{"d_model": 192, "n_head": 6, "n_kv_head": 6, "vocab_size": 1637, "activation": "gelu", "norm_place": "pre", "init": "normal", "init_std_o": 0.0565, "lr_head": 0.0105, "seq_len": 256, "doc_mask": false, "train_tokens": 137200000}
Each number is 500 + 50 x the weight over its row's rms, rounded and kept within 0 to 999. Layers, rows and columns count from 0. Numbers have three digits each. The size before them is the row's rms in percent of the matrix's.

# layer 3 MLP down, 192x768, rms 0.0652, rows 0-67, columns 288-383
098:539523539497497500426526518559482587414540482437597421416519495473478484499490498435521494453450452446487559515556539539465532543509508556441461494426458514521504482584476520586535446514517556427527480473491542568458565538571576534440528534563540466487450556453405545490559575456487537581
104:498564488499505481513433589485422494608547523487524477464524615464488428463536477483471446493491559524477386524533483516520504455411533457501573495528432447473479527456503461480504503455537400504466442689515510400524448435565487494461424510570498514471426515620489467554402466537502459506
102:477543467510544589453438507481535511561566442468360621526613464572401519447574484625470537499478495438542535506529436485437565503479442491448573458512485465614606555482586521509503550552532460526533546563482474413517502485535601502580545621527452450492599429563493496463544515492560530507
096:416457388580409508503566507532420557466495436497498460530554492479518502534583469509585460527507565488483455547432524468436549465487495473510455469509501495480494446558606443526568458474514434441496540400486413513431510422580458474437389449481499462506473513501423470590476507533492530558
105:511564563554445430482519454570535476583532457448520442497540547515519472538509507522564497492513522517418564607527500449451479447641493468564504558516529502485447479519372525487485452451503539557411484584432569582477446434458496550473535517480542535485494490487467488515454473596543505508
105:455539445564483441531495501508465597531541505468497501482474555564446594488508507558539527571497508492509496538540490486561469499477531468458524566493536450578514423489396541511495496512519476469478523426515519457505430484505436480472529494553564496475424498555443391548649457443484455538
102:550454512432494556402483605539517490353580504573534552543459594456564452467468494500527432502548509428471436549504540454523474515584520528479461538483544521524552540454426458439516460449524443442548456552461478438526583562496597434499516515454473496524501459505478541480489595446601399480
102:428433460591503465530503471505413440519558519508536449455554448538552488425535476547556501421491443505496524529488504559557490440429491532424521505487514489476474523461428429533535417509564498508491478512570558522565532461466464451464498449509524464417536496452365449440466484653456484497
097:475601506531495424505485567502472420470487537539495416558561534458466496382481523473503559498567463512488549598506565526431467485422491491515489495487575434501495485521423489553522605454449390518507613408391419576462506556452538531518500541479517545497459442519559424528561440570579556520
103:445456559376425447436480484420518512545516564536555484524478565508437447551413417525521521586531531520448529458416500434564538510424508565489464500402607532507518566512524479460558546472461563405531528470547477520478575428482466463587376501545450583484532524466561590478491528486512509457
096:439394499526516571561376407609506512532492462587506546524543429448439500590445483527478474518539459517445391518551534515356537528541448498518513499386467539455449516609545477535524568452473456542373516644399467469500518521580310554540509412563488462448406495448524494439461422466558505463
097:522518508515513492528450460471528445470495467539490475486574535483478481560438442610482485557501448463504503504404477424490514488579528531528488476486520515533533435526508492550449444489519491498586592586472479425514526461503572485476557463465518477502470534448432508458411537546472531424
096:455524448541481523524497425487518569490468492481486473561502552528500456537458450451435479581474540485399495419477454547520591545495369408477513499488505516508543476487497555498568471484487523405444556543405508464538398569549490544566465508517385521446557533518511546542495468504533485578
097:506492472371549502536484483447448590462522483564511443615421537457481439494546490471457458436526513570430452543584521501560419504484475522480594502581515580524494480524436537418526501469506459512528463446561500479465520516462519527536470422518479410499378446558605440489594479459477463480
105:399550471483481488524480452547491569585544460490576499512546467496438531418497484486558560511554485501434575472506486502529457523536477476508463464481495524383562503493515495475569465517523462549467401529469662491453511462547485480458429560554488452531509412592477495506574414469523537469
098:502524455520492422531501537478493639437444481449509476408544589481563475489518544549420503545526467526479516585462556571491572554494575446522528505556541498525553565402536508527446388502545493553526451478513480545601533479440448445526466496400491549558491561438496445506397539488563541431
101:414591491463506417458501463476513579540432484445518630530534516465416485543486567432480506520510555412520479549520453525426545424503502449453468514497556518566504493435509432523430522438434516476488496505533509557456425535559513502569458440392494470529523471534549539472502494564493489464
103:494530526565515489498563489528508480624513460408487575560580452531497437551445511468481434536560499476477490552508400546613484506526531480560550540512436463435488540539449496498487482611509479472505486536570492455492422458589480497526466545449537484588574539539428574489592475567550502552
106:456437442468488491553514538464438532551494579542475493509424453457469503478488486519420535449447452520608605499518447491477569439457516536491476534426470488456405502430483609524446522516464552496506469492396590475512590462524488483491401527548573590519428465546450439474518495431490498547
104:541557564514567527468553566542578440487496599520552491484527528547489498579457502472410513548445535426523449477561615445535458537409553498478493610486499503512484495521538503546490535491488538480485480536423482555417503579542495456439563543449469594508479396531554454508590433445525440538
101:429504495559534523516541442497517515463494492512455393512484563509513501473606460426390487415517483399482458460592465497394510559432510579518451472542516542434535557518480508490471492491570583413483501489475470623462508540488563537536576506484449506520448487522551534525563544501486403484
097:505516488507427562525475516471481437499366520498455439554559437529441523535500378466484490415548540512505460458477502593589526469514514587560531495495436630509494498503378503504573442535522535417501457468509472579556521440501557494543552569519492510538551434536490472505428510518507532500
101:450470422515459524574537466456440388477461593440462527505490500438422420466426375526462596460507521541509505459437519524532576550439496490450534500501493490456490658540561512527451520532514555579420537464604494530422521435427534466545583566539480486572532529477440481461441418393501499560
097:532462481528520522434387499485510464530488498422511514501540564532510413400446500430503555435500530522502469482553484523514461462427535442534495517553438410468507495469468494426534517468610531474450523466451484470566494486434484495492533537448507525543515528481498477498415511528434480533
101:520506465497448406475500477519554497531516531570501456546496562426484520418451478548439566448525466448508533470480412482462497519499529561537456485533443423484476564414488526462443492579479493572536406511519521523523373601494522487514532479594498448440477491451433482511547487501578523570
094:562547448469456513485465417590557488566555568455456479488378477551490531571604476551520593449479434522508476526610563454512441567506416461499516536457454562571537480472529548502405558500472458507583543512516434529448477502474457445505470495524582490442501467553450514441521525427599603442
097:442487524442511528544389439549536586558498338588495545554589525548566544501500532517452559520469384452481484498486502491509576426560531543483510523517441516465552574550601511470513515551481442455554463473492522530523477479542463519492532551450549567538442483447428504490610473511542569452
100:433493572428515408508500502519544514352579555551500572500518501591508529470575475544425506531452440550441445566558518526473550536536480488402501397479426543512517529478526425420550447500448535536488495562485523407422499461434504485463502458495497546521578574477578518549510509515408493483
099:490463573473577471532440486511491505455432555465516501507567558492426519551534526563569495510541524514426436493487414543457422548562505451538503594571509484510551498478555448477545496475577448521515522434553516533504498441465510502475452468589525484520515531464489451490432475595514518505
101:467418515483508596477522559568521526441403478496461531424487533434527546404455473459497442536521611491517527469485551512445530552470506540469442441533451421501539579461543460398487542484510528506487576531507537471497479510484549507517505445554483494554525481498489524502571497454519528489
101:452496533510405512547467566490448489579489364376474581488476475539482578429593524527545530494574591451502407494492477514545508511566502470483536465419475410491633584496566595454425516568477473562585473554541563449473477489406487468523502477510521509505515531481504468463448561573428427582
105:522519492481534554521534483518452465415450412506606513513554572500424553493570422527523477401523500596518533491481475468562505470488437517546582460449494523530400445458479463463511519529480615482481498503604565513509447426571468567517464483511603523471489563530465444444508520514565482516
094:501491503458516465419409459417488478364509558509530511471474572524495534558508499505591524539436510462529547476522561538618460569505541536580495520537490541477504564461493622472558518509462485423509569533421510530512536527450501477420603457515509512483525505458533518473480531465533419463
104:579484403578462528505408459437495533441489594543526499440489524513566444510459528433546491502506550498438476509453545546489491517539498566471441496530488390439376574512505542474487559520609471468422483559506398543568485499522537464583520545419469491583522494504459485604568481539478400490
102:540498432480458455571459458399494466599493481500439504530476446502519511545505586613503563568465462571533602547554535443545562462487502489482477527517488555502462488518469541426615404605372456538497530487427491394474538447467555500490530451433495484385500536520530415480493506457473540514
101:484473405486478547561458389510452576489590511441459539553472499536502420478555528478521518505514528505494502492553440392487502537543360547498530424502517307536575461507497477487479503565474473394480512469492470550626553517430586494495469422518529475459495525463445441427481486634536451505
102:520509420524520493544542509539507473570571528565549520407553510513517495493424462511497506463531497536468474496513461450464503460560450485459398510531454413517419570471508503465515587477583514456496427512507510497564544586468568590497553491420444597608540470489429519460428534507479457423
107:490510463456606476535554457528455524511497536516432506439583566432396540516551416471477500502464511484412559489556487555497525506524492537496405459474473547502504468482518495599458524617484451594516538490469508485516489510499507584509444537427461548479511519523507420499557486452547545529
099:496448497543496432432536559416510490557502569480496462585448505464514629444469512530508481466592474470550570572485546436495461579528463484528509513517554546388493499513525447479611489501510507451470460523529438432536501544478496569555542586510425612574517463557520452469393537523533489499
101:458516527382474462525462512432575470495487473555485465575508526434411605501476472572379526417485523474511511511591500543505513528476496500591506582505559456493464563505448563558514500495569511470480507512607318420487540494454485460507488505499546482586503557491496511473470471451616512574
103:473509417498496425517540500504547499490521471490534496537528421401553482530578475345434471497457494508516564452567529460440440457536579435591481504522503528529515538494503478495505491577473425543531522476521516592479571549429487609543552529446518495499474569509521567503523425531542544465
096:345530520538554543553487394508424439540543501394560534444531543521468473547501461538462532547593486442467496450523453474503489489473468376477417524497522530510546531521453552532513542509537483516499558547539540455491503507473475453478523541496524503581555403490448535499499418453502491528
109:563480366512529459522467495496513535543526536534557498447458483584556486455400393555512425421520562437559543512566466438617443517463542580457545458547527517573538437546442425437599464509545495441491517436447464467418504474473489642467498430476569530614510538398536396498464532465463477524
095:531469458495480432537473537488505406463536516470426441527472555449569499453455500479512555391475458471485518430446512406481514395496551521454461588613432579497411593446534463540487545442472544510591432649529517522517500530521548474520528441475598370621505490494447468439544495518537365515
093:493508501460440536513510528466529533634537539506624521507511474465476467503454490528535392495526557417523541472509454462477441595542621554466465560496540541513524524405457477545586628494501419545533470459536497474478521590523526502410450560517435465553477554438593496589556533507467480494
097:459493498474523497506423461567456563476533537416495505626505419456571486540514581493409460385463433530534448495391586438512459519567591488446559488454429531468522474510475395515480468385470441507589515449537474461539525504540440462574556492502462471416447560452518570524516477499545389539
095:463497493428438445477446446515545517383441484530568502549527452508513548568463442485481488542497534506515444581554576563584454468505539457475463483538535446494506514536514483379451486440521572535482462465492550564528555529446464488548463502415515540493470576446527414497520509515500596440
096:499484476496557509569442592463469530563490551442522499491535433555456481510457508527524468463536544513511516516499511544557457465526537537527503616449491546546517535478518508466437522488486564503448448570501490491507473459549491558526563459517519555567521529465478483489476493507384420560
096:593539472427515473581560606521527528499548501509519481512426480615565576487548509476572508558485395467538567438507495475579545533534501546555581521469473447520589536486522487416475498549375509514495501534569523493475446511512428512607453507552489494560579507534462487476530501530495555392
106:606540510496460472543580470549507508459535574525418545485393453478554438397459416512598457501471509491538461562458576444522503537483527447434429509501542516462488473417514516544446471616567594510507527552504498521424501515481453568443457428559439478501523544490418434516512456474487546489
101:595522498527399426425502430492544526562575450459439542461493513510418440525444531496533552522498450544515495521491428474418501537519509550494509503518451505519425440502507461570602506404607612526478381553521579511465496534515518401574477437504456491438559523455509497564545512546512469517
098:469450533479508520522519394490609541504548535411534477422560497471462526435433476542401514499421521447546484426493540518501589435533487557480504528533472432445492472477492520511448464499447566505599459526586575452470611462573480500514601415532411503613499468512406475445444366478453508582
105:512461501514453556516547465493457520520567483437503437492498548572549518419495400453509631467557544429447438462517434526526537524484515480565557493478596592553597539478511594540495562493520513451450443561488511523518459461501447463544524538442422546406560553500445483480469529554531493547
100:481367411453499463437466512492506485474552500461500440471515551386439510516537504526476589549531458482526503495445504568503551498515433441537505382502576438514478532493514528514403477528553580611542488542553498500464561466516519512540574493471457460502451431478448520469524489480522454532
104:516552500455530411509465511573523439456564484464464510443511535469474565463554484532455664562474472539557472560518471494447540511398612418553481521504537554458534468467515511525532546464529423481529600461504437559534428490506549523523510490558417467469512490482510453561460465547434465367
101:442532551576646657554450556568483476491488519541443541383541452574488543471511567461553498433472499502516511448547521532568468581505490569495467441480498508456552463492542568577479482464476553484485455419617539558531504504545426489537520443519585546552457491539470537427529553502420545470
100:447480429493509523531468497554448388619543395479479494484598562525496476500582534477407548583481454415537518521491455526511535505562398499522477464464498448520527439645554459461424541479562566414478506591430529517419498516433470400427541501511373509514494500496527545497566491494488478392
100:588517590452565490474505497537524491499587470488564482468499605549486529418547478492545455471363504484608517476456548459534443476465473544515464570424553449576467495517489557444525484501408439476521525478552634484528458492495582456477561497418585522451528439616557492378505536428554524490
098:591456534488558516554517502507460537524397488435527440522548484441519429580465441507505522606595440432466473416418492446489573466476513485541487433436416567465522517437473466608492451523511567481527475468436575507468517554454546445548503435555504448570391512437482550495488548432455514488
098:498569437452504498557546509491515537508536438490536619554453526529423505473499461568486420626491553573450486499502449504476571499422525589495521475487597534545538432559551421545518514485624450469587495420390431581519447441490452577468531549391508540532433620521503508575568597501569477532
098:488572458536556484475475489457546486516324488460631444540431522509498495528533549481481512457489525568487557473498585434430454482534523588538461477462421512362495563519548453532485442413483436508534460534634562462466504536488435554479487588560606576502447563509460449507556586470526528438
098:443489460437574530535554500493461579438505579518525511444550474440507478501429484540471487491534388541509519552515417508500528501511508538457536598546431473495505395452529475533542529536492439585516540471573545548462506491462448431428540397524527580430506460440516492488398526523454629550
102:491569544497463546479553484435523477571517489445537439516436482432536571449564484512491511554418590502428458406540525559516495501479493454461468390424465512456531533444568515460505558460496585547507388409565565530483481590420436519497449436501553471466544588453547440475545436475534532454
110:511556512431501500463483470514455427496458467491592495498438470518479460485550519468473465473539548551585507406578470586507659466492592564442500566518498464547528465513574422504540576540545487510478486473391524500550388456630436569541517477416447426532454524475526433428612446503500495533
104:521520510513431582502428484433405376464514493483566531463393413577610531543527532482552506539576503486584476562414493492408527376490537524474580536570512593437502545516538468477430392485571513445541489489529550579514453399508521480499518574442494497493569514575538468504359515515480434523
105:482470479448563403531417581499492401480565458570545565500529529605485450487517522608511497489567565486537458444436473499511436453455503504539464488411444458543429455539511470511500447505568480577439526452557573508417546498522461556422432520492426567568517515579545423587537464414390514536
103:493505552559470488463533474467570471474431543477479514596555486475456435457533498506439448510500510491544459548492437531437575515464450482637533500538448520475639551448564588477426528519514465559567448472618537491490464434528492548384463519539485492530531468474377450514558547578503558420
104:573409565495543442514455378515423531586561570515554475518426487561566508468386595526516534471547433458422648523426525475537441533531441398447586557447584545437489530526520468446538610571461490501425488557504504473467535442544529476530493467552622476501441552493501418559481528562481484505